{"n_layer": 8, "d_model": 704, "n_head": 11, "n_kv_head": 1, "head_dim": 64, "d_mlp": 1856, "vocab_size": 32768, "activation": "swiglu", "norm": "rmsnorm", "norm_place": "pre", "norm_eps": 1e-06, "positions": "rope", "rope_base": 10000.0, "rope_fraction": 1.0, "qk_norm": false, "attn_scale": 0.125, "bias": "qkv", "tie_embeddings": true, "parallel_block": false, "init": "uniform", "init_std_qkv": 0.0164, "init_std_o": 0.0041, "init_std_up": 0.0164, "init_std_down": 0.00253, "optimizer": "muon_variant", "lr": 0.0109, "lr_mult_down": 1.5, "beta1": 0.9, "lr_head": 0.00581, "grad_clip": 1.0, "warmup_steps": 200, "schedule": "wsd", "decay_fraction": 0.315, "decay_shape": "linear", "final_lr_fraction": 0.0, "batch_tokens": [65536, 131072, 262144], "seq_len": 512, "doc_mask": true, "train_tokens": 720100000, "steps": 4783, "dataset": "wikipedia_en"}
Each number is 50 + 10 x the weight over its row's rms, rounded and kept within 0 to 99. Layers, rows and columns count from 0. The size before them is the row's rms in percent of the matrix's.

# layer 2 MLP down, 704x1856, rms 0.0339, rows 158-208, columns 256-319
101:57 44 49 44 30 37 39 47 64 54 31 54 62 48 47 66 41 49 63 51 47 55 64 69 45 39 52 43 55 59 53 61 46 41 59 58 66 52 51 45 42 52 54 51 30 53 51 38 32 78 51 50 54 53 55 46 22 51 26 70 34 39 64 41
099:45 35 50 56 43 64 49 46 77 56 39 50 55 41 34 48 60 68 54 55 60 50 56 49 41 65 32 40 56 53 43 58 52 48 56 57 43 59 64 57 54 59 43 51 48 48 43 61 66 44 43 42 54 45 43 51 48 40 51 61 49 46 50 48
098:44 59 48 46 41 62 50 39 47 29 53 63 57 47 48 35 55 51 60 65 49 46 44 57 63 61 38 60 46 36 48 47 40 39 42 42 70 30 44 56 52 33 56 52 62 50 50 58 55 52 57 61 44 45 52 36 71 52 43 56 44 55 28 44
101:60 44 50 46 43 61 58 51 61 35 51 33 51 56 50 40 48 61 38 40 44 41 37 45 66 60 82 44 45 33 55 54 41 45 60 46 44 47 42 58 45 62 59 52 38 43 40 53 63 37 57 39 58 43 49 45 51 38 35 71 62 61 52 54
101:86 55 41 48 51 51 41 54 50 69 41 43 30 52 41 44 51 28 42 58 43 39 43 37 50 58 46 43 57 40 52 34 61 63 58 60 64 60 56 46 30 58 60 48 55 72 45 59 61 54 78 46 48 58 43 59 56 52 56 35 42 50 48 49
101:50 35 50 50 51 62 48 49 32 41 64 45 56 43 41 54 49 52 54 54 51 38 54 43 36 53 54 48 58 52 58 57 50 69 67 46 45 58 49 41 62 36 51 50 45 45 52 43 38 68 54 38 60 52 39 33 30 55 74 55 53 59 53 52
100:34 61 46 35 60 45 51 47 50 60 33 44 60 47 71 70 59 50 52 35 61 51 38 60 56 58 45 53 37 49 24 37 49 37 62 46 47 61 45 54 49 51 53 46 29 46 36 38 76 43 47 42 49 39 63 51 56 41 64 66 45 50 39 38
099:71 53 43 46 41 63 49 39 59 50 53 63 45 49 50 38 45 49 67 55 49 60 33 55 54 22 61 46 55 26 55 61 60 46 51 35 69 31 56 49 48 49 62 50 53 57 57 64 55 43 38 50 41 50 43 61 49 33 66 57 45 44 49 54
101:55 43 39 41 48 48 54 48 50 57 59 69 44 59 50 54 56 56 59 47 45 54 52 49 40 56 75 48 37 54 58 56 35 60 56 55 56 42 76 46 64 38 46 51 44 57 49 50 53 43 47 38 35 45 42 39 52 68 64 50 47 46 47 70
098:45 41 44 60 40 31 39 57 36 64 68 59 49 60 41 60 72 43 49 58 44 70 56 41 45 72 57 62 50 45 45 63 42 44 50 63 42 58 51 61 43 45 39 47 55 38 56 62 66 36 51 45 65 47 48 61 32 57 54 33 39 44 61 59
099:46 32 39 46 30 58 48 48 53 56 50 49 31 40 47 37 53 55 58 51 44 72 34 45 42 23 41 51 59 54 41 69 50 69 70 52 65 45 49 47 39 53 51 46 50 45 58 35 58 64 51 50 52 45 56 45 63 49 44 56 50 51 53 57
103:56 44 49 55 43 35 60 23 47 51 28 48 43 44 50 43 47 42 37 57 42 46 65 46 49 53 36 46 33 52 55 41 57 44 50 29 51 54 36 62 46 43 51 50 44 69 46 55 41 52 37 36 40 59 54 49 47 70 44 48 72 48 44 54
097:57 65 39 45 61 65 52 57 57 45 60 39 43 60 61 32 47 68 54 28 51 37 65 46 47 53 58 46 42 53 56 28 43 37 42 58 57 58 52 54 42 69 35 51 40 57 43 61 44 42 38 77 62 58 59 45 52 55 59 53 52 47 40 44
098:59 69 49 60 40 49 47 48 75 57 38 56 35 36 51 46 44 61 46 46 44 40 48 58 66 65 52 58 46 71 45 43 57 54 61 56 44 52 47 36 52 46 58 49 54 62 46 48 34 36 48 45 36 46 58 64 49 42 44 37 29 47 49 78
099:64 39 51 45 32 58 50 52 49 43 41 37 58 67 43 59 54 56 52 52 40 53 62 40 69 31 45 48 39 54 63 46 59 61 59 63 61 55 58 59 52 56 41 49 52 55 50 61 66 46 63 61 65 49 65 66 54 36 51 62 54 49 33 32
099:44 66 46 38 73 53 56 50 37 54 36 41 50 33 28 53 48 32 50 51 45 47 44 38 36 46 64 49 51 50 47 46 43 65 44 45 59 44 47 60 28 40 53 52 50 56 50 53 38 45 62 58 71 57 42 56 41 52 55 39 47 48 46 47
099:34 34 53 47 45 63 50 47 44 66 44 30 55 49 64 65 54 53 53 46 40 41 44 57 44 51 52 41 54 43 50 60 53 46 52 39 44 37 47 26 52 58 58 50 65 40 42 38 47 56 40 59 49 37 58 26 58 42 34 53 68 64 64 48
098:42 53 58 57 40 36 58 53 49 36 55 68 48 45 34 41 29 45 47 60 31 35 51 41 42 39 57 35 43 48 58 46 54 51 52 52 30 31 56 61 59 43 47 50 49 52 43 56 45 39 67 53 58 51 36 42 51 58 57 39 48 52 26 52
103:46 59 41 57 51 60 50 50 62 61 53 37 66 70 38 57 40 42 59 39 56 59 42 50 42 59 52 51 55 30 63 40 39 66 56 74 30 65 65 37 46 55 58 49 62 55 34 40 47 46 50 59 59 63 59 54 52 61 62 46 56 58 51 41
098:69 31 40 84 41 36 50 57 53 55 37 51 42 40 37 61 33 44 56 48 72 60 40 48 28 39 48 59 45 54 49 35 34 53 47 62 69 51 39 42 51 55 56 51 58 48 64 32 47 56 33 49 47 51 48 42 55 33 52 58 43 40 54 54
101:52 62 54 55 44 40 33 49 52 46 60 56 52 48 47 56 60 33 61 59 53 38 69 52 45 53 53 38 56 53 57 58 49 70 48 40 61 48 42 43 46 62 51 53 54 54 51 41 58 33 48 52 65 53 53 49 62 53 30 71 50 47 65 41
099:49 51 61 51 41 47 46 53 43 49 53 42 62 30 62 55 59 58 67 60 71 52 28 38 38 48 69 44 45 30 43 54 47 47 35 74 42 39 56 41 37 60 44 51 51 30 41 53 66 42 47 38 68 78 58 54 57 52 56 29 40 51 53 59
096:54 43 59 57 60 61 38 53 52 50 43 53 41 52 58 62 53 53 42 38 66 49 58 32 47 42 37 52 49 65 54 44 42 35 51 49 56 60 62 59 50 45 68 52 41 57 50 41 40 52 60 51 66 61 55 36 49 58 29 45 38 51 39 58
101:46 49 48 53 45 39 42 53 63 55 40 39 60 58 48 37 49 47 44 38 52 50 39 50 53 51 50 46 54 67 70 49 61 39 43 53 51 69 30 57 39 49 55 52 37 48 40 36 64 55 43 56 58 41 45 37 33 58 31 21 65 57 51 48
102:38 49 42 57 51 46 50 37 61 39 57 44 59 68 64 56 50 58 51 38 50 42 39 70 54 44 49 63 46 45 49 53 34 40 34 62 35 56 42 45 75 44 42 53 47 52 59 71 43 52 56 73 41 50 35 36 39 34 39 31 69 44 48 57
100:65 54 49 41 61 32 71 49 31 56 58 37 49 45 36 57 69 49 50 54 49 38 46 57 48 55 46 48 52 68 58 36 49 58 36 26 52 55 58 47 55 40 43 52 56 44 42 36 42 59 45 78 64 34 50 43 45 31 51 31 57 53 49 65
097:52 36 43 42 67 47 29 60 62 54 68 57 45 68 49 37 36 45 69 61 55 69 55 59 51 44 56 43 57 46 55 49 47 64 44 40 54 65 45 43 56 57 38 49 56 68 69 39 54 57 35 33 57 52 48 59 51 50 68 62 48 49 49 43
100:37 51 45 63 61 38 58 66 56 55 37 45 53 38 67 43 45 52 65 60 49 52 44 56 57 31 46 51 70 45 50 34 53 45 59 33 50 37 57 37 53 56 62 49 41 35 52 50 57 54 28 46 59 58 48 52 47 37 59 50 68 53 59 56
105:49 71 41 45 50 48 63 47 46 33 56 50 45 46 30 41 31 41 56 52 43 54 36 53 20 53 52 66 54 48 40 55 57 67 37 42 65 49 45 56 37 56 33 49 56 39 73 52 57 29 55 57 62 44 49 47 57 39 48 59 47 50 43 65
099:34 51 59 59 24 66 59 32 58 51 46 52 48 36 46 50 50 64 25 55 39 48 45 57 64 46 41 60 47 39 50 61 65 60 54 57 49 27 53 45 45 36 39 47 62 32 51 56 60 62 44 58 64 44 46 48 36 50 70 49 46 44 43 54
098:25 51 57 50 51 51 64 41 56 55 55 55 47 37 51 49 39 45 43 49 37 54 48 40 62 29 29 62 43 46 64 48 66 43 50 41 64 48 55 30 39 49 66 51 57 62 50 57 51 65 50 73 49 29 73 35 49 60 56 53 61 63 49 71
098:42 64 48 29 71 23 26 43 42 50 52 52 44 58 46 64 48 53 37 60 72 43 46 62 49 50 60 56 33 50 48 55 64 44 64 56 46 42 40 53 66 70 46 51 66 41 61 60 50 58 58 47 57 34 53 48 43 49 64 46 50 41 48 64
100:51 61 59 40 41 67 42 61 46 46 42 64 57 52 51 48 50 36 59 53 50 35 45 69 54 62 41 53 51 62 49 51 38 46 64 55 42 59 50 54 41 57 45 51 46 35 45 57 53 35 44 56 45 50 31 46 50 35 47 39 40 55 46 54
096:39 47 44 53 45 50 37 63 51 58 50 51 59 61 44 43 50 56 47 60 53 48 57 36 51 50 54 57 68 49 38 40 53 84 54 45 48 51 57 48 48 59 27 48 44 74 49 58 61 63 41 42 54 40 46 53 58 50 43 58 56 52 55 45
100:35 31 39 40 42 69 34 43 49 70 48 54 50 17 46 35 42 56 57 30 50 22 61 43 34 63 41 53 47 43 55 47 50 48 47 61 68 56 48 50 55 49 52 48 57 43 37 58 50 45 49 39 43 45 41 38 61 37 44 44 72 53 59 60
096:54 47 60 50 57 47 58 63 53 51 44 65 51 76 48 33 46 38 55 53 61 37 49 48 53 44 36 44 42 56 39 57 59 48 39 55 40 50 41 48 38 43 53 49 51 48 63 46 52 34 44 46 72 45 51 66 54 41 55 57 30 37 45 61
097:43 37 52 49 52 45 47 41 60 68 68 36 40 50 47 47 43 29 50 57 44 42 47 69 59 42 41 61 36 43 42 50 40 45 48 44 59 53 47 36 41 45 54 48 40 56 57 56 53 61 54 55 53 46 71 60 40 34 40 42 46 50 44 50
096:27 38 36 51 53 57 59 49 64 58 50 51 45 52 50 49 51 48 50 53 42 45 57 58 57 60 38 36 46 38 60 48 42 47 50 48 50 65 50 44 50 42 36 49 59 65 53 47 63 39 42 29 55 44 63 47 41 60 50 83 43 45 48 65
098:58 51 35 53 55 63 42 47 45 60 36 30 40 54 43 67 54 62 60 68 32 37 51 60 43 57 62 36 63 32 48 45 49 48 56 64 61 54 45 46 50 39 60 51 37 49 54 53 35 66 51 38 52 65 63 38 38 52 56 52 63 52 47 40
097:49 65 55 41 60 50 52 60 48 52 41 57 53 46 33 41 41 43 58 41 54 65 57 57 55 39 45 64 57 43 62 53 66 52 61 55 40 39 49 54 48 55 51 52 62 51 41 38 51 40 80 59 50 46 43 55 68 40 53 43 56 45 63 51
102:23 37 46 55 52 51 52 54 51 44 32 60 47 54 60 53 47 54 60 58 66 39 37 59 55 43 51 43 45 37 58 54 47 39 54 51 48 46 67 50 60 51 51 50 36 50 54 55 63 55 38 52 47 39 31 55 67 59 57 57 53 42 57 57
096:40 51 37 48 38 60 68 50 32 52 42 49 67 44 36 57 56 70 49 62 29 63 47 45 38 37 36 50 59 46 61 62 50 66 58 51 56 29 54 51 33 42 66 53 49 44 56 67 59 57 48 56 56 44 40 39 52 41 57 33 48 62 47 43
103:73 50 49 38 49 56 44 41 57 51 49 32 39 72 42 49 44 42 27 51 55 47 51 24 58 41 41 37 56 45 51 57 38 65 59 42 55 62 56 33 60 49 51 48 51 40 53 40 44 48 62 43 38 68 48 45 64 62 46 43 60 53 59 54
098:45 54 57 54 37 46 41 34 51 52 61 74 59 51 62 43 48 52 26 50 75 37 47 62 28 54 47 47 43 51 60 46 64 47 60 45 44 71 41 42 53 40 36 54 47 28 35 43 54 71 48 41 49 50 43 60 50 52 55 64 66 44 53 52
103:67 40 52 51 48 53 42 49 45 43 47 24 38 45 45 41 40 45 49 50 55 31 37 34 58 50 43 53 47 59 55 47 62 57 56 63 34 57 62 57 46 41 52 50 44 50 46 52 47 40 62 61 77 33 51 53 60 52 56 52 58 53 38 61
096:43 58 42 62 50 59 72 45 45 66 36 80 60 64 59 65 68 72 56 56 52 56 52 51 52 43 55 52 48 48 62 43 38 46 41 55 65 29 46 46 49 33 56 52 37 35 37 45 51 52 56 42 56 50 54 48 76 35 44 46 61 46 50 60
107:51 51 76 55 36 58 58 43 52 64 44 35 79 61 60 38 52 35 60 42 50 55 46 47 49 57 43 51 45 53 52 68 55 41 56 50 38 53 31 45 60 63 50 51 60 46 58 50 54 51 72 56 52 38 47 57 48 42 45 56 53 50 53 47
100:47 68 43 63 30 58 66 41 42 51 54 54 51 41 48 45 65 46 48 49 37 43 59 59 52 51 41 46 55 41 56 35 55 40 63 40 49 52 53 34 41 69 58 49 42 46 41 61 58 52 49 63 47 31 53 57 39 65 54 68 36 58 52 67
100:45 55 55 63 47 48 56 49 33 52 49 54 35 59 59 49 47 63 47 57 38 55 55 34 69 68 57 50 55 35 40 53 41 60 57 49 60 58 59 35 39 36 59 51 61 62 56 63 40 48 45 43 49 47 52 38 52 56 51 32 27 44 61 52
101:51 51 52 49 37 77 61 62 39 56 50 47 55 39 62 37 57 62 42 55 57 57 57 47 29 43 60 49 49 43 64 33 40 54 52 49 72 56 61 47 46 67 49 50 52 82 59 53 52 63 56 57 48 30 53 65 42 33 63 42 47 47 56 55
098:42 25 50 54 34 68 42 48 55 47 39 50 44 57 43 45 46 60 38 61 50 53 53 45 48 50 66 49 45 40 55 48 53 57 57 55 44 42 65 62 45 45 44 46 51 68 63 53 48 53 51 39 40 50 43 56 64 34 69 52 58 51 68 58